From a checkpoint of a small transformer trained on Wikipedia.
Training: a variant of Muon for these matrices, 6919 steps.
Each number is 128 + 32 x the weight over its row's rms, rounded and kept within 0 to 255. Layers, rows and columns count from 0. Numbers have three digits each. The size before them is the row's rms in percent of the matrix's.

# down: layer 2 MLP down (transposed), 192x64, rms 0.177, rows 111-191, columns 0-63
# up: layer 2 MLP up, 192x64, rms 0.312, rows 112-191, columns 0-63
down111 096:155139186114115127095111159121123108145126098097153102139175089106039104094150147144130185144175136146151097181119191116143097093126164139143130192134120112040142115117147124092096079162098162
up112 120:122141145103118128132138183069097096107088123115142158152110133136130102117110157214107105210086153148090130086142191169088123143197142173147148164138124184155138099137120105127137095154168079
down112 121:131110132118132126129097125147129195074121130104117191123122064134116128161157075153146174142179111068101093109119091143104194139116196125146106152097097192160113139063118102111126185163125106
up113 072:146117163092105125130160118149093054145159122099172068174083092166117153117085148104121179168083165135109081144096168108183139139086067156132147090121123090163106085150116172128130157170104127
down113 068:139105188149155078095152129168128111223112104115106128134114147100119103114111075177132118158094108118161106146131166137124147162075082200148116147105145113135121085169154163083098051135144166
up114 113:063155153135141082075153121163120152143104157145143091115136115110120150094176165077148101107173081136111135128100112126149145110131135047111090061100171067140137063102112113116078110101098177
down114 107:174128096133107112208104143106089115095131108148118126155113165144138122180104107103113119118132128132092055109102150129113140148138214095189147152142110134072177188154153170138116048113097115
up115 112:169100127103125133128077101140103083136106106167197103120168137102104097048156126193134119178138177182101150146139095137138106133090174153095119117103144132087134117158061092180122100102083112
down115 110:151136109124120197106138097171089113156092125139141114092135147122150159130124172104097134168139117195130180099152132155099099124138166088095118152022147157134170112146061091172087131073114131
up116 110:116144126177178151074132107059122126123080149199087149114113153094146133143145102079126141113120096125136114195173093206143122059144104116145094132165163105146164146095171063132130135130117112
down116 099:154116144126177141119145133115114166068127181063100074114095120129070137104102177161124156156134145192096105149194123048131120145105124146179146088107133126141088150122078129108138182177119126
up117 103:133172142089120136126125105127111130165174137115157153170137129188186126081120117123095133130160183154104069185100165140083102115114137172156093129149119148211072116153170098149127073093099082
down117 107:140076110128073147176138120094103141049115161192152145087174112134197127178127132110114146106138078089121155137142130114055108070164086163120125119105151117119143156110188176163126121146144120
up118 091:161124154175133168124156125160133231121095135143140094105134169102104146167106104209107148122121148156156144134183145166147131142197125108158176180136129113167125145161120140123201151163137091
down118 084:170110165126163091091185094133178141178148095167093119124084204165112112103101100129100137088103184077104066153131114162139148140103084134172107168111126131126123126178113142111136096195103112
up119 105:090156184115140159097097084112119150152146149111160147075132108101100154073144212149047120151104125149098137124217167152168145101116116137114158123119130093085143079166133122143140086108117089
down119 101:130143091082122125175163168128085120147127115107135149090108101127131139113124116133149114107141098103175184127189125092114167161163085148099031116102108148210128172187178100130093144102130088
up120 069:139117104139100109154107156201170097115123082194118086109158164186213127150136153118137108116120147105116126170127094143115174153154092127172177112134177122073123137158099134087206140153120148
down120 067:132213112125109171109170131100152128111133122141136133112077132095105146131146122172090079120206123092124143072102159161158128156104168122058111101119120130147166136102139067154098109109212165
up121 111:163066126147122092130117056111120147123161178137141123086113062115075121130153159109132152121133156091109145097136093148162149135197164109114137159132105170051139166143148102090119046093169127
down121 111:142101162089112132182120104143147144113175170052088137128111092152193115137154153170188123122117088133113140109110107097137101120154162187112148101146108159087187100108082125092124082099200100
up122 090:109157176140133181063082132111103121144161173089175139125064132088148103130151090126116161145125141128133128131086144157130115121125166170131157220140121141132138149147083123183157093168098042
down122 085:138095150130116097148155111149091161094125144134123104107237103123123145226121138052114171122158111113145163151071099121113166066151142157143135107109149090132125105140111113077117125148118184
up123 099:157141077110084127123161095145176135164132113098140084127102060110119175203179116124113161088179094142067097117139133144127153126142128153141166067099110093084134120139097113121101083114110206
down123 104:135083203135117150116104166111120135182101118125097146136155107104110097188143132100121161205169091065091084106166165150092144109172159120102119104044138096099140125143156136138126102134159179
up124 115:191143187173118184070140140072126104123117154119178117065142143112108119143122076146100093170127171137138106091182178133157097166106119204096111138137111103100103120169130129160109096125123176
down124 117:157133056106118193100111075068144120194115218136133112115083116096129144128158093132150101143137116137115110150173170133159115114097141168123087154127062126136163111156169158128145137065095145
up125 120:156190163129171178128181134131157155111114129164102139136107139189110209130160167105153153120187144170125163116122136140170135092162139148146089175164126135134188132155163081153115055160147142
down125 116:158153166127099136120138103115110069119145127123134098082071148116138125094070145169226144112102174155120113063170153119133169118079134188151108130187163141155167119099096149099131071134118121
up126 086:128147114090117151138101119170111148114146130118100158105096094146097133074142146119116108099047200110121151227113098165115130095174127155103161139163123114138155142192122141124130055080092168
down126 086:115051134120100099160154127158133147156165117167089139150100152159131095177122044103166158142042165127173130144143111210088129134149127107161117130104106105179105098134108126153106082094115137
up127 101:116149131149143087115147081122130172132099178137114097114098175110159136158099167108180146095112137122201075103097165187143196099168126125123208144136102125150144147194146149154190138145116137
down127 099:116163079141104093133106116134069163107141111171127099101155163138184153131150146066136124137166140067123163104100150114108107049140163109190185111147135109144083183118135165121102114142060161
up128 124:122099119059139157099113163075047081162127129129105100087123142153131082084138124124143106128117138168107149147094119103109126139094102145117119155139108021082078092107047103142148109138135135
down128 112:113117105147129203140162116194149083165130137101118134065145144103115134140138131150137134148066108155145054203133136131113104126131130106128122096142062157141176136115097076058163085178146121
up129 091:172224161118173127141175149158143139128101139081136097127138142171102118164158094135126139106189107199114147115150170170162086116134087135113166177126156140156181133137097146100154072119180122
down129 085:117158074160125102124158190151072150126136112086134185145120151114120107045163146112130108126112095167125106163128164178093117093090167066111143140149112134154139155117164059101159197098127104
up130 089:109110105145083177110089222123128117104183101105113141168094070152090093059132138164121112153118135103079180141135174147129146091154099127122087105114190148129142120163157107128127057110116148
down130 092:099148049126100204136165176194123148133096094131095151179138107109130142116115131045119113136157142080112132144092104144058128170177169139153139079100129116180103149094108148120126144108146142
up131 082:150059111146129154121176099136176148166122164157134140125103083113088141112121180182110035155113169122164113129159132125073147041171136159121159111111109127147167137123167153122113099187120139
down131 077:168131194131113112161166159122122178165128124117156140111122153115087162111073113115083077175180145143090121097109117159147040060183117097096130160125122090134120095142111162187139085137142134
up132 126:141073119095114060068137090129160125103117187082105097080065101146140108143128127143051092081109115154081102106145146191111129084153113148125104142201094116114093141119149118109089120136107143
down132 136:140081129140158097140173142094134147035200199111101146144089117137144108161086126163086131082087135164122112143168126117147155166130101120149133113216113097127105140128109056124102137155140106
up133 077:128155110191085076153141115159196181207146125081179115168119097135133166155144109106099123131107144174156104120114192111116096158158100137122159097119071105148104137142157105122138083107164184
down133 072:103086101154102103146104057133133150121120104135127181146101156189154156144207185095095142178175118126174097111107096139130139107119112092109120168144102079127177131104187161058122125149120097
up134 091:147109121087164170115102159147052136101105174136122150149151149135152142126132078066108138160122179106129197124131098182094150146179181123132135178143135091117124085110131072118101062107076154
down134 096:037186130200144144110137087113134104126154151111089115210107148142134096087182140113116194147115120122092117089085159127099116103181128161106150108181143150112127111136136147132102078122097174
up135 108:157127115094142106098172084164102134128135144075089132135116123127161154074161097103130148146162202136148155127104156166098167105137120100134166177121090082171119162178066172202162114135137076
down135 106:085099124123171199163098105180110142143117150090094172110142091125108161086092126082117205153168115118139094173096110160110117121148162069132137076148098079180137149152114154175154097134097135
up136 105:098166123102096142101146094161137143114154185096136104172139124154103160123152140135123106118158130109130108145101083152153163146174155186158197187188175165149152114135194089138192109164086093
down136 104:148052183134115131142136160170158103175183181180076097151157123103125157121112113124108110142133112102099105099125113139108183216158117107104110094152094103170111136129050083099150137110129140
up137 113:122109092198131179124129071106130165121106103236112169137147166074081144135094077138142148125106099133140187100112139167112139145173133165119094149116125139074167141130101125137184119169104131
down137 107:046135141101158138145125100135148130171233140110166157116183126122120146135148096141085151064142097146061126171101150108137141144114111078136118066060151145135109101163144155159139127094138126
up138 091:128171155155139145135142153126141179151151159133107086131095146179119112099118084128095150122170124135116224079135152135138151143138133055059130149166136063192076115120089137140142103187134109
down138 087:127201141171123174083067115142165050122155113115178170193135071090104119109160169115120183132094101110076113117125160140110146129143123093083146128155125129117132128076148129103145133096153191
up139 102:138128107150205105112124107073152116088116117118101124180071140128082128137099092145142104153137154144111082154136149152134092115189141125118142152102085062131082122110094190133099126219190132
down139 109:105143110102171140127121107120203154115104121123103189117107206089177141116142153114124107148167102130129135141088100082105127131165107114087149166060109123146149167104186072085062166135171128
up140 103:128083148115067074138091136165153189128081084145098114095128094121131152119071178145090122086147171147100108154120144153122103129089119094100173121146196137162194074128108164112097071126128117
down140 104:147104099108157110095113149137152127134060120120151117158129192151139094133141076121117144145110105160190101119101160160192039130082159126108119086144178147096170129087086172164070120156125150
up141 099:114143105088098098081121094159180171157171122153155081231124077119095158138115083130161125114161095154148118059169168135141147088155099064120139103098105120147141134101140088115109136090125152
down141 103:087132148141112142128145155126124163103101178069065157053101150147155139135149148115060159129119171115093126122072061115146192104139155159154089124158096104117117127176168145104111144193158113
up142 111:117121144117139084146104144166090130078110113095114033163082092142146131132097132111142131183077172158068120107150151154143118147178123173166085117112125075117072093154153079147089098161160130
down142 121:108100140150132099182110147131130117192112145104160124166116028156122099062104167131157194116131135137133143135159164140132140146157077123078133158086119122203123136132103085086153154116087076
up143 095:080139155170126165069103096146119105135106135141128131162175122147121087109148128154187158140125177160144154206084146167163182135144102143087172157207076130108105157129102080166146106109129110
down143 088:124149122087158111116129101174113186107147164137107137126128181075087089122147126205129140150147132099141216151061155101130159131122142139152143178138132113078148113136045088103129127120083081
up144 080:137129122159126171120121096113082162156107115157131088143126093121200132137185113102073169182107177178196170135118149189113154168148133133135129164151127084146126192140143184188120101133129106
down144 081:105115174169068082158101088118098118166111127148130122159138123119153129052205144134105139156152175114133128107145125115119126061162127085114179123129212151093163171099152145101148067122106100
up145 098:178124113085145120150138114125104131099181051105185097110100143117174168143137140124136136063104167120118182126055139142103082102149121144129113157166151102159115087169118190108137062149129179
down145 095:087131055167133156188189144145154124157129129085173140072132060179154120126099120133140178101075118161092122091086097104116105095088165153133116130098152199155108117150162133114157143147102141
up146 113:121141133183172146167140182120144110169099164197177087132130156121131118087133159164150205093133138138152161150146153152158164125126171106064155192127146132146148113149055125095156106167102104
down146 115:132104106121108075212107146138129155196095173111135143131156081099142134177145131148148143139132093154193145122123125047134154064122151081097083087108110175152144155109146117088119174123084124
up147 112:118121072147124131093101140091079093125136096227118129152166122142125176154112155143209150158174128148106116143150100212070130107119155080164139094173113156133147099148093114095151135134118129
down147 113:133105155139124096134141101127058141115019086126073171109149133091146165167078152124108095158143120143182184088097158193120123161102087121174143170110104159108153134127139150122167133124111137
up148 060:193105153167175168126130203116117143163105160170197128158156163125114130147137117145124152146114179172196153133144159134155128177210164175145111141149134135074149120115117146171161120163114126
down148 059:138096157149156094049135157140156145148105085201188109115132152136097119044105094171125129092150156151134134102123151127134125101178130149156086125178141083039151098114156111100150132137116151
up149 111:110100178081060126122147141139090127144057163100112124143172126134107146151121143111088164164131183126106113126109116094155182123125061163128099090075118118106128078065102077144079083143082127
down149 095:112147117124118140104175160109086174159208136135117081102104146189127165195088152108132087071156129143183135125101122166058106102151144105146137097079087146139133072106135113111150173136155098
up150 112:104144128126050101091106164135154164168124134135134097087101129192104181083109099096147111126168171164115162120129184095150110209103043122092153154098115132094121120125104104136168138098128150
down150 103:144060121119132133135119120148126152072115121114151093098117072142124142158126136127150160159151174136233154133072100059141169174095100114114157105180117180144157090106077089120123163144098132
up151 114:084115155096134075109067148132094105075077104134158088154118096140132159140136147105096177088166137137078123114122082170111197164174110125080127161121160153118202104169133148151140126137089178
down151 107:142106193086091152159097101110143111097105180127118133128079139168110144134112169125202111099132086161176092138060188131180133200130115081105135094104142117092083116159125152143123098130138168
up152 095:105062138113148145104095109105076094126053120126130092133128179119142125130134119174137161156117147144086118086133120193129166194148056181172148164147134168133116164150115134136109128128046165
down152 103:098135062128174119079081071141085160126120192125096166178108165104138182139117075160177135141167153090072100114119147137098138122135113119143185144117151174130161075133084148094116105156110149
up153 083:189169134167117158203123155115130162134114085190118112080107126190110152095117109075118096082131118158109188096128154136118148101130075119130109177086182128135095146097124163179134083092110114
down153 082:152098158157137094037120125147139115123164090109134118185151098165149134116141118135138124107077121117173031092164175170110165069117170117114105103141169091123149141102073130128172152142170118
up154 119:171148157085186151117061149113120100111054114199155128087129152166155088129073147103112108117094190092073148155111106166120133102113074142156102159101098104066131128117124137097157143126108134
down154 121:069162112109073145093169118167171165047138165125198135111170110155159087142128156147104111146130142106076127158166103094072139079109114119111113119172094090110163105150128119147106129176172164
up155 048:127171165110154164090104168193115119133106152148161137142195151162131127085133113163169161143152173121160159124155143162134129205080148130168101187122143154158144069138139110174183084094110152
down155 045:134103069168170164175107085105141166110157115129154165111089091112119122225172163138105135115124048102116099097149122112134120076159173111085135128129134169173098131115165101134073166151119121
up156 103:153105094122036166143156088115083138109094107174077100099113089131070161172123144097055135143095110141067092130154162102145067072111105151129154155138137119083099124110118111146118115167132127
down156 099:105099075135125139102102142085059117151131124158192057098148099145120154161135099078164133142112163136155161076080165160127133116131113122079134149142165175167122201150148071089114129134176132
up157 097:156108128093224134083130106137097076106130134176163116202120120113141155104161134135166114197170126142120092140074124161118111106145152115138164051141122143133166147165153161119113144089103189
down157 088:133081056139133135105116115146071110157164107094201165127107148147107112068154105133110134148106161149166133143141142175154104149148070140149099147140077096129134077153079133174150154179056163
up158 097:133149121151155146107110158119180135120091176126125121100101204130091096090084138155141097181099186129148155120160095159158132096159150180106120163108155114096162163095170083160098109180061085
down158 096:127072079145133173144122148079107103117125140134105125166137127126146126141138092094152158145120143113048137111146167170143124191138066091093079113151209091190087098107118148169100183151136124
up159 116:146144152160212174123156157087118072157173121184096105205140199160109166122120123114089130116127086151109088149089132129113130121115080115141125144108134132110134077092127091110097101153180074
down159 120:095083109101138173205129089109157158115108123095191105095152160111135098057120132121116160134134172146119130192136155081151156101111137127136115201152123132107079091045098133169128159137140126
up160 093:162149077078089098127170064134145099150180082136153093123070116122067156144139114140143074124153119164082097153146105107118173105168112099148165049090101143119091122132137152077129134140180115
down160 091:135157160121138154084109104100080099189154062170126163146183146153129092122125207119097090127109082132157138188120108060080080095135136182146160124120094152143122126143155138071135114118164122
up161 127:112171138186072140110127101123169096135150138142154108130148114107077154086152091072074118189106119141130152102149080189139099102155071107219177131103129144137095151144164114167130104107117097
down161 166:081142149166096173041104117168174163192124147123044137096141081150145118131161077121148131104114115121115122128139167135135118086139172125157110105111163141055153082114175170147144131108138092
up162 107:134151111112137148134185142113118115178132153163143054133116128123117137102070171129178070069096126115050140088116126159165154199129107108165139126068123075140127083137115113110076114107166154
down162 107:134147156117188124128071163193126077099140150110090155076122108166113104070118147132140090154163122146106184109075101111172144120169043124158105140180107157111092119107122170101117175155138129
up163 104:093135070140147118132117103179135122147114097179118022169115111161048130135147143132176120078126136125115133132142098124150151141132158127148141065183170124169128119120181138099081090185099132
down163 101:173145166133116144182079115084118085156124119165135124059141084155077065127096097116120144100128127110107175196146138088146160152138143117181072100161149166106106136193093120118100180150121131
up164 080:142109124145064143147133158179056195106173139117162141107165145107129138048096126075057172161153105106110116103097133125128078114146101123139118113168135126096099108149138137210125084134155119
down164 078:107131103107123173080109130143150099154111091149174211132118122098149128121137158123163095148176068150099086097149128112108138125110109112184142086143087100163083120140091134182143208184083091
up165 127:087155117136161141093135176135111165165145132145142108093065110107117129140136152113137193124220081112119103166139089179111195134170161097159131156083141141163152111155114096094165120165069163
down165 127:167133090154188130146095123086155130158165159122104161120149085133130180109090104092172124081130178124159147112157146172038106182118121087124106124131101135085134120067122148174154175104080110
up166 102:117115124152113167054113122062086137138193163124169105210123116132147095160139148124192125130115108129206114130146155175173120114161184099120117165167158078103134095114097141122129142162102119
down166 098:122132177084120099119142048140133134096096133142149141182075143071205110114132173141054110103141135134138150121118137141085194140120099127157143130140111150103090140126081140138208154149163084
up167 088:117175121114110104171154135107148167161066080101104073062140162082139159081106108158094123092111179153160111103128144148126152188119129128114109147156131087073203099126072150123117076127126152
down167 085:161224161144076065135146126101142160113131176095158109158140132108188107131183092166105100141106117171099106071122150099090123134129133162125159106113143086120080115116085201110128151126086131
up168 098:146138137144131121136199084116092062080108088154158173142109152124116123076115118131143107097074159131145158063135172190125140059107108145079134171149169080158158120153128108160098101164162139
down168 104:127163087163121129149146088116132089172117138151129121085077098136133155159125177134186133145135132068134124091126167150118145084091131159078135080130158193045106161078119127156142187100166084
up169 111:190099135102116128106143138082129152114142173145143100131135171151115152141087101106145125162146142149131095129171102101156068147149137134177122139103078116077138174160020113082193184143099102
down169 115:149157133152189053128091175121131147081151123146135152123127114121113142117104091167171103136162154108169150106135163105185110063107132163095110129073188097119157173110083110162113060083159134
up170 092:154153057091084110073095125139145054111097129127115065132117090174140168135158100093136115117125099137101177139128084181083157148137094155092094051111136092142143101153138128115106091089088136
down170 087:147110151160103150116190112117101130072101116140169166135144154160115143139134131119071132182135090054152103065119151054135140076159207167130115133175133112149148140121099075125120136115169090
up171 104:165121092139117164158089148133120152165139083164140175126128138146120144111058122087187176074071132154064088125159157144056153123149127134138106095138108106090064088096108162138141110094092101
down171 103:120128112164142157047088091146070118146093134144144128150227050146094117106132116132090119148042134187148134167120160120162123192104142137121098107135113141134117137153166111152114114136110160
up172 111:150146168098109143064112099111139154131155175072116089153210085110174097138139158160071107148078101130129109124158155166092129138166095087139165137163100100126118139140104105110126047134152183
down172 122:117111110180112072092084112154173107094105139129120141153063095085121145084145162124174110116170188163165120131095127114129120207141070145200152151148093114079138173105116166124154107127135102
up173 091:173171128107143155143140172111115146079149070160175171136104132182099126099117188154154153152083169122116118126128147120178163128128114162127121178150166169127145108204160163120108058194132140
down173 089:174140099137183111100116143123141115130143056116156144167134129103155129151100069119144165110147139141115100123091139097079170139102182146108053125163136113174036098187106149175165147157108108
up174 097:100083111128171127102138111084105137154166125092178099139082160114076119079100151106132143198171151097124101083164067126133083135178145129091189156158107109163144153200114117112085150135152106
down174 105:124135091156106138167138089139100140101116084091181153180131095186059160123119125168187119141135152116182098138148077101173112165099185128086086128086121115152084064112147128150110156168149118
up175 114:116130084145071037113123137131125096160154146132100087117150090176155190102166078107147105103119099168136136130101104173063127119164148101091161117176138140102087104155086142112097069142095100
down175 109:137142113176112109061160111076129197081145128117124081145093124112153175155156138101105128127166135096167138082133079119077178116154178075177128128142163075153141132155116151116115190111120072
up176 099:125111148149040134126136103147101149091107068172116111081153137108171132113108146186090132201155147173121104108115144144143102160190096113169084133171125129069056145137103159147099123155141119
down176 098:138152120084165200142117091127098194145149116143097079121057092123084166096137093142137102070133155145115114142122114144123129127117151089194179084136184105097160181143106135109146175163084118
up177 029:123165127139137155142179111161180173146110139139138094149165141155118142133165159115122115145179220187140117138138134180141116141190112124159192109173177122187132096129172136104182098157098164
down177 038:143124167181098092048147084129166134159149125169206074168078119147135136082138093153111123124154128071124083138114152146145124065115087129148157137181186079109141141124112112104150105150158122
up178 099:131113097150160159148154099153080157166108176173160110098190118105101096137155096087070076145114114139114112099189090161116120053109162133155175137169076099098119131094140106129142137172079103
down178 103:136155107164149123101113208141137103153126074143078101158097103149172077098108124133115125113180098124152134160094153146126143070116056141126118155148100152192177100129103122139115167151172044
up179 103:122131157187103085154172117099164143120087091110114164094107170148098153129113107110069138155053152178163103077106114114120083078169075168144119123104081122131138143173175080132110081109150129
down179 103:135155187049141119134134076125167125078108071113082174130096126165133145162104175140124106145127143149205146088141109132120135090071078096136154125185127116078131165082140162152138137158134087
up180 085:115150086176126202144154187085112081164099149132130123116147135180111146118113146100099112159131162157131161116096114167134149083164113181151150145169184073104156100073115136152055104141114178
down180 086:106073084128116170124163190119139107169104094159133183094105154122106160071146187134137104111141160127106108165150183144102120073179105123101128131106185091123126070056138161150124136083144153
up181 095:193145123116091140119108136177113131144170103170106096149207109148106097085146124119161136108110095176088117175165165190101105189161126115150223115176136175134162144116146136124115122110119119
down181 091:126129134151086115148133197125108096094128140106088069112139116152118176121134154138139079105100172145088110120156096236126130061150106144130150083122141201123161152135119128115144137054137171
up182 094:140128187155174143138075146097104117164161135206187156149121151119143163146107081140062028118091126136094159148152151143155110068150132094158101175132127157126097101141117140116125116101088117
down182 091:065076115170128096121131098161141130106085159070140070157119143129146148149104115142172147051130114151123086108151160133102101119104131132214123112140094205085164109131133139169150179159146099
up183 111:089121125139164113062140108110074120108121167105118109174101132123121121155153082166129090098055145131187086097136143134117080148188108106137132111075125114152111118127094082125215109173160077
down183 101:149105100161158146081158163125137171185129102085074175143140149143181105132180101175156075120074095148129074131166129162110070085139083141151120094091144101135102146154096089178145143121097153
up184 082:103127167150118152122126147127156109141152158148184144193176129164060159140142168118170100141091186135158134129099132151146135111092091070107152035146175091136110132140111121063154142175144160
down184 085:128103177087151173124140104088133113128113153126137088144192179149159078180167153093157103105115150110051155128140111084146121121134083095117128137116157101132185152124182091068108170165112069
up185 113:144166121162130201058129169131112132179080128162114169128087118114123104142118143108138085118096150152170160167118167177155159046144136142149137156159105057153139091165097181136147161132119157
down185 112:096123154041132145103144154078160134174182118166155123153153163132113136104121124058130128149152104150199146133178100096092063111130108073110196153120104131168123112138167136115124067117113119
up186 098:149171154116147117075149100166148073157169154061134098162113127119117161149123121106142192038090104138110109113063111130167142155119133171147173093127091128149168141151128165117114072135067120
down186 099:114118087100094143097139141156164147167128127102035164094130158169125153200124065150145091143108083129146159152063089111111137128159150148107127099058113145173146108173160101145100148165142098
up187 093:127146123176074164104160132135112150145133125150145114132152130150134232152128103111138204160188208137142144139137159155132117176098103145111154118156081107123106086189097153162172147108124173
down187 084:108067134132135156172112124138154122115056098141173129132106194070119139159069147104046160146124134183164132103159123185125095112081105151158147146185134091135143131128105152077126121080141146
up188 097:190098128110125137147141190094198145102102079175076155107150170144127174118138201108111161161111143110091126158183097155129125109131089109136147167084122093081129122160106116108075119077111168
down188 092:136133234089170143079167149138135117121216161095101133136122103105154117116196110069098130131129075098131098116132116157173106090149132153134105131083140096150092163108061133139138133146134153
up189 099:059172121173099159057085144121174160136093124147185153190148188157123112153115131145146134142111191133145159095100165137146127147163151108124084133120125104210115125129190099118158103132121099
down189 099:103110122115084182073118151107129208112129138120137112109125081153129138102135090179146140165162095133122203152098175148074112149150136166099156135127093099148083170167098136089132100064089178
up190 101:148112055172116134118055181112154098099149157123175188187091134133100108121096175099140136132111101172131110142125111106133109106150123132190183098169124115126171116112136066093156091091080145
down190 094:086131073140121163166130207116141123114131172138106124100062111130106159111151196134168107063158194120092108153123141107129151116192140058135110129098095089169156141111123107103084134126160157
up191 103:138148080158118134097120163158155158111159144097169093122080072116154209153118189157088105120118191169125104132170111176137121109128090151150183126158150090124190121114053107139151117145142111
down191 105:124085072175057155141109176094130123125173196109131104088114051143127149185124147106130054116135123146160129118141122084133112088132098129139198074168146140154112121107136124147187152136147129